config = dict(
    hidden_size=224,
    head_dim=32,
    positions='rope',
    tie_word_embeddings=False,
    init_std_o=0.00839,
    lr_mult_o=1.5,
    schedule='wsd',
    decay_fraction=0.922,
    max_steps=10133,
)
Each number is 128 + 24 x the weight over its row's rms, rounded and kept within 0 to 255. Layers, rows and columns count from 0. The size above them is the row's rms in percent of the matrix's.

# layer 3 attention key, 32x224, rms 0.0635, rows 18-20, columns 112-223
size [117 108  98]
[[104 149  95 153 149 122 142 120 117 121 111  94 113 129 167  69 108 126  93 103  94 135 155 108 111 153 118  85 173 159 142 154 111 132 139 157 158 107 145 145 137 135 153 112 143 140 112 121  92 118 149 101 127  81 108 161 134 162  98 126 101 121 118 134 100 174 141 101 167 125 110 145 166 144 128 162 113  87 128 132 149 115 156 102  97 125 173 124  89 138 127 127 123 117 145 163 116 141 109 106  98 141 128 139 147  91 103  70 125 128 121 107]
 [ 98 182  87 137 171  98 126 128 102 146 153 117 143 155 150 122 119 138 117 122 115 148 128 104  96 114 113 117 136 142 137 122 139 133 103 109 137  61 124 141 123 112 171 156 105 138  92 109 100 146 106  87 100  98 134 144 118 172 108 121  99 126 145 162  74 153 128 114 113 100 136 123 110 145 155 112  92  95 166 163 165 109 149 111 121 162 175 130 128  76 187 136 125 101 119 173 143 165 119 123 130 121 158 121 144 130 151  93  95  74 138 127]
 [ 87 186 115 126 163 120 126 142 115 130 115 135 106 143 125 135 104 136 125 116 140 152 100 114 113 187 113  77 153 131 156 110 100 107 117 138 118 122 142 168 114 145 110 125 131 150  88 135 102 126 107 124 135 122  73 153 171 120  86 155 124 122 126 153 112 131 143 137 138 173 101 107 126 116 123 119 135 113 159 114 179 129 161 104 106 122 138 127  91 127 139 151 107 126 128 128 126 168 100 118 151 149 140 155 145 121 163  85  95 112 135 110]]
# layer 3 attention query, 320x224, rms 0.066, rows 19-21,51-53,83-85,115-117,147-149,179-181,211-212,243-244,275-276,307-308, columns 112-223
size [ 69  89 104  77 117 118  71  96  99  67 126 101  79 122 101  76 132 111  76 131  67 114  88 124  40  84]
[[147 131 110 120 132 134 187  89 130 155 156 134 125 176  92 136 110 139 151 113 122 114  82 147 124 109 151  91 120 158 107 159  80 133 144 110 157 122 162 128 108  98 117 133 115 104 149  79 123 130 114 150 120  90 138 134 147  86 130 130  93 110 115 120 152 116 152 153 118 163 136 109 122 166 177 126 170 174 129  97 121 117 101 117 131 120 131 164 132 184 109 135  88 114 146 119 127 124 122 118 102 139 116 157 168 128 157 113 154 146 147 144]
 [ 93 113 149 107 147 118 161 164 145 124 119 154 168 135  94 149 141 117  89 192 126 110 145 143 144 154 115 150 102 154 101 125  72 116 116 112 117  96 125 182 114  96  73 152 103 130 136 151 119 152  71 124 155 127 125 125 126 124 139 121 116 147 148 133 204 111 125 113 120 126 105 135 137 143 145 172  97 168 144  83 131 118 126 127 142 167 138 154 108 139 108 103 136 111 123 102 131  84 140  84 115 123 124 143 114 134 116 128 189 153 137 134]
 [157 116 108 110 120 139 110 126 115 120 145 135 130 135 122  82 152 131 148 122 125  93 144 132 135 140 109 138 154 150 152 100  82  93 108 163 137  79 131 126 146 130  96 142 107 128 136 113 100 117 158 119 109 102 169 115  82  93 107 160 169 139 120 150 152 108 169 120 121 131 102  71 109 140 144 196 163  97  97 131 127 130 132 136 142  70 131 120 135 126 155 117 136 124 115 135 142 104  88 150 174 129 113 128 101 141 111 140 144 169 120  86]
 [122 116 109 164 120 144 146 140 117 124 145 114 158 188 147 143 116 106 124 136 145 102  90 116  81 121  88 119  94 162 138 117  86 146  96 117 117 107 107 100 154 128 150 152 143 107 115  99  85 111 153 149 132 101 149 144 118  90 137 148 116 111 121 129 108 141 139 109  92 161 139 150 120 176 151 133 130 119 136 168 149 153 118 107 117 142 110  99  96 157 134 120 135 143  96 143 147 138 143 124  98 158 108 138 119 116 154 129 106 111 129 125]
 [116 106 144 143 116 116 165 130 116  94 140 154 126 123 109 134 122 136 174 129 124 133  88 129 133 170 130 128  80 103 149  80 125  83 139  73 104 139 132 121 171 152 110 146 178 112  84 142  85 168 155 155 140  98 117 113 130  99 137  94 166 141 112 132 118  94 122 100 115 151 124 128 125 173 142 170 151 126 122 124 146 141  84 110 131 130 149 162 147 175 103 129 129 105 148  83 136 119 165 126 111 105  94 123 122 150 101 146  98 132  76 114]
 [163  99 155 137 100 111 148 149 144 107 143 141 130 132  76 132 110 171 131 132 100 114 119 146 136 159 124 148 130 155 100  91 119  90 133 118 119 100 115 134 138 141  95 157 138 118 184  96 136 155 120 114 139  86 115 143 124 157 165 136 139 149 174 116 153 112 136  98 110 144  68 101 151 118 100 152 144 150 121 121 114  96 107 158 149 117 155 123 143 144 151 108 117  95 130 113  86  85 126 128 145 139 119 121 107  83  99 163 121 171 154 122]
 [ 96 117 115 139 131 103 132 104 133 137 150  86  90 157 173 130 151  96  98 105 133 138 129 118 130 156 152 128  99 127 117 145  65  72 113 124 180 160 127 147 130 120 147 130 145 144 110  91 154 150  58 163 113  70 149 115 150 120 135 204 113 154 148 170 111 113  82 164  77  96 152 169  95 133 140 126 169 138 110 156 115 107 147 115 112  80 144 113  95 152 125 113 128 134 102 117 120 131 107 117 150 156 130 148 141 120 139 116 135 126 123 141]
 [ 99  90 134 132 140 133 140  86 125 128 129 115 125 114 104 180 142 145 136 144 120 112 113 150 140 118 103 119  85 110 102 151 103 150  74 118 125 183 114 150 121 107 120 121 110 110 125 104 165 189 132 157 158 150 125  94 103 146 163 109 127 146 145 123 127 124 100  99 142  78 151 133 122 114 117 124 142 164  92 104 152 138 184 147 117  92 145 139 107 171 132 123 111 101 125 132 103 139 113 112 104 169 123 143 121 104 139 133 120 114 106 121]
 [115 139 173 149 156 121 155 158 138 131 107 103 128 154  64 113 119  96 142 106 151 169 164 156 164 161 128 143 125 153 123 111 121 122 108 173  72  91 156 115 120 115 158 128 146 112 123 164 108  99 145 142 111 168 131 134  67 167 129 146 116 146 122 123 133 148 118 120 136 105 125 161 104 153  85 122 124 172 116 127 137 104 120 133 159 144 141  99 150 134 118 152 108 101 117 100 145 132  93 124 169  74 131 119 132 104 120 147 110 132 113 116]
 [114 143 109 123 130 122 155 143 114 117 155 112 114 125 140 103  69 104 136 101 116 133 134 103 113 130 202  62 117 149 157 108 103  80 113 127 143 114 124 129 118 120 115 126 102 135 140 110  98 152 106 148 114 125 108 134 125  89 123 129 116 109 135 116 161  86 119  72 113 151 145 141 115 127 148 115 155 141 110 123 153 118 171  99 123 101 135 121 123 135 119 187  78 154 147 121 106 160 110 129 131 137 153 105 170  85 180  86 105 138 131 162]
 [142  90 163  79 138 155 121 151 151 127 104 145 162 169  84 155 148 157 147 196 101 104 122 140 155 117 168 111 157 136 123  99 162 139 133  89 115 132 116 117 162 134  95 129 106 133 142 137 139 153 163 143 131 152 107 121 118 114 174 101 137 157 113 120 163 124 174 107 119 123 105 151 128 140 109 150 173 139 128  71 148 150 141 107 147 102  95 156 112 137 119 148  99 113 106 120  97 104 117 150 158 130 131 153 119  78 141 156 151 126 146 153]
 [146 132 162 115 129 129 138 154 129 134 114 123 106 156  87 150 122  60 174 144 131 109 121 148 168 165 119 111  92 111 125  82  78 112 112 158 119  95 117 131 123 161  95 124 125 115 148 131 135 117 119 143 128  94 120 107 119 159 133 155 146 158 176 138 139 115 145 114 117 117 106 144 140 176 115 175 123 104 147 103 116 174 123 113 136  87 112 147 160 140 124 117 157 154 108 100 136 130 135 134 167 106 137 119 129 118 156 142 127 124 160 106]
 [116 165 116 139 128 111 166 129 112 116  79  98 128 153 157 113 162 129 134 154 124 159 125 120  79  98 144 129 161 114 127 110 119 106 102 137 147  90 102 106  97 119 105 174 157 151 133 133  99 115 142 152 125 165 110 147 153 142 118  99 146 145 107 132 103 139 140 100 139 123 139 114 134 131 171 135 147  95 140 141 128 103 125 125 138 173 164 112 102  71 169 164  99 145 105 107  91 156 139 125 104 136 139 197 137  95 172 105 178 140 151 159]
 [134 103 171 102 172 105 134 117 108 113  98 110 149 161 124 159 141 167 147 176 119  95 144 118 116 138 136 152 142 106 125 113 143 109 132 129 108 142 142  96 175  87 114 127 169 140 158 140 121 114 127 165 130 152  91 109 120 125 156 107 136 161 149 132 161 138 115  97 120 118 113  97 108 151 107 137 138 148 101 132 117  92 138  98 141 127 124 142  75 104 141 145  86 107 112 140  83 137  97 100 121 156 154 134 129  73 145 140  93 100 135 149]
 [ 92 175 111 136 143 139 106 129 120 133 145  83  83 131  95 124 159  97 139 195 143 125 138 144 133 155 125 136  47 117  99 108 126 141 120 164 141 114 113 141 131 163 115 118 151 124 109 135 121 140 134 167 146 131 171 113 103 159 121 100 175 162 127 134 108 123  99 118 115 138 116 123 148 135 137 137 120  89 129 164 121 147 131 155 117  99 134 147 131 128 139  54 149 145 127 132 119 128 131 140 125 106 116 167 133 123  76 137 119  93 135 155]
 [108 144 124  94 164 121 159 178 120 110 124  87 150 156 163 137 123  79 126 122 141 155 139 105 125 187 144 121 100 152 131 114 109 113  87 122 122  92 140 134  89 129 138 113 126 121 145 105 120 111 111 122 128  85 112 139 111 152 143 128 129 131 151 143 131 119 130 136 117 113 175 146 161 175 156 145 134  95 135 147 125 129 102 125 127 135 114 127 112 153 141 120 102 139 134 142 137 108 118 155  86 153  71 181 127 127 129  94 121 108  98 141]
 [101 142 181 120  91 111 108 147 115 149 121 118  85 125 104 133 133  66 144 124 139 134 146 176 160 126 105 126  87 115 153 117  88 128 131 157 113 128 114 188 109 119 135 114  95 144 162 133 110 129 133 127 142 157 145 135 144 156 165 123 121 128 109 111 158 110 159 161  72 109 142 138 137 129 107 148 141 122 144 115 100 143  78 136 136 132 136 159 127 131  83 132 159 135  57 130 149 125 145 129 106  90 100 132 126 118 129 147 175 131 122 145]
 [ 83 155 103 138 156 117 125 173 138 117 154 141 153 127 156 155 170 103 132  87 144 152 134 121 144  87 115 120 110 127 153 139 135 104 128 131  79 112 124 118  98  89 153 139 170 111 135 137 124 116 101 122  90 114 132 136  95 134 144 120 177 128 148 132  94 119 155 125 142 146 189  94 138 162 138 148 170 113 135 174  79  90 125 154 163 127 147 143 113 133 134 158 134 176  95 138 138 122 119 151 135 135 131 138 131 179 128 121 145 110  86 169]
 [108 145 114 104 161 139 135 110 110 142 113 136 127 151 143  88 135 116  94 111 126 132 132  80 152  92 132 153 171 117 123 171  91 161  71  97 166 116  90 194 137 101 105 111 111 169 134  93 112  89 122 111 114 106 112 141 133 129  86 124 117  86 152 147 125 156 122 150 155 127 101 131 113 132 159 132 107 106 137 116 148 115 104 145 139 150 124  83 103 149 175 123 116 152 111 165 154 165  91 123 141 168 125 154 129 113 158 128 121 143 149 110]
 [138 120 148 131 215 123 124 123 139 127  71 142  86 115  91 166 163 131 133 156 120 132 109 147 160 111 149 135 135 109 106 122 199 134 113 125 104 100 105 113 152 115  84 131 112 127 161 166 153 144 141 105 127 134 100 175 109 132 152 118 124 132 140 128 149 123 104 130 137 129  98 125 158 118 118 168 131 148 124 121 143 127 109 154 111 105 130 141 118 167 181 114 108  84 115 111 106 119 114 108 155 159 171 108  92  80 112 141 180 148 147 113]
 [171 145 150 139 135 133 117 193 141 122 124 139 128 121 163 116 133 156  88 122  90 151 132 136 124 111 120 131 126 112 115 166  91 150 126 108 118  89 124 111 136 117 120 124 156 154 125 143 114 139 154 130 157 130 128 168  69 133 130 115 144 126  96 169 141  88 139 100 138 162 120 127 173 128 161 155 175 102 143 122 150  71 164 132 111 131 111 155  84 138 133 143 104 110 147 114  88 151  99 145 133 119 169 141 126  85 148 104 175 179 103 163]
 [141 102 187  81 118 150 119 144 139 122 149 158 140 148 124 129 117 151 145 111 124  96 129 153 129 144 170 147 116  85 116 143 129 161 119 108  73 146  82  72 108 142 138  95 138 101 137 141 157 151 173 150 154 153 143 157  65 132 123 108 148 145 129 121 151  87 148 154 135 121 183 118 160 121 154 179 138 140 146 156 136 118 128 108 124 142 145 175 122 124  95 171 127 145 117 140 127 117 109 147 117 156 134 136 138  96 137 126 123 162 148 155]
 [104 154 128 153 163 108 112 130  81 155 107  90  88 147 128  97 105 103 111  97 127 161 148 131 108 168 108 107 118 147 115 137 115 118  91 115 121 148 141 105 140 131 132 113 139 145 107  95  91 126 138 149 117  90 106 189 150 129 117 135 123 125 124 169  99 134 127 104 143 165 171 165 113 116 161 130 129 111 129 133 127  65 129 120 102 161 147 113 116 151 151 154  98 148 154 134 140 143 124 122  69 110 126 143 143 122 149  99 115 163 139 109]
 [146 144 173  88 137 151 102 154 133 114 135 129 114 110 121  69  86 127 139 129 138  90 151 190 114 150 128 125 148  78 111 122 159 176 161 153 150 143 169 149 139  89 144 131 102  92 136 146 136 134 123 113 139 152 115 122  86  76 161 156 115 154 138 122 151 125 169 154 144 140 147 125 159 134 116 127 129 123 177 101 112 148 107 141 118 177  91 126 117 121 119  94 154 109 127 130  87 120 124 122 104 104 138 111  87  86 153 128 137 116 132 144]
 [116 144 130 150 109 146 138 128  86  88 128 120 160 172 122 146 110 118 120  96  85  85 140 124 104 102 151 102 146 109 129 116 106 172 118 116 109 142 118 102  95 119 119 139 147 158 112 153 152 124  50 112 122 112 131 137 150 168 113 129 139 128  85 110 141 151 176 153 144 171  80 129 168 103 168  85 133 123 158 128 143 107 117 127 119 148 159 159 100 106 145 155 104 142 108 142 150 115 123 125 104 125 123 136  76 148 118 101 158 162 127 141]
 [ 94 192 163 139 134 132 163 173 119 117 135 123 113 102 155 124 116 119 145 104  98 108 133 153 101 153 124  72  78 109 122 111 101 134 139 134 113 174  85 107  95 100 122 127 128 149 150 181 145 143 147 141 132 150 112 133 103 154 167 113 141 132 131 131 146 113 149 151 131  78 154 133 151 160 161 164 133 155 172 109 162 119  60 131 167  98 158 141 158 148 155 132 141 135  82 137 126  97 138  84 114 157 118  67 151 102 123 132 123 169 130 145]]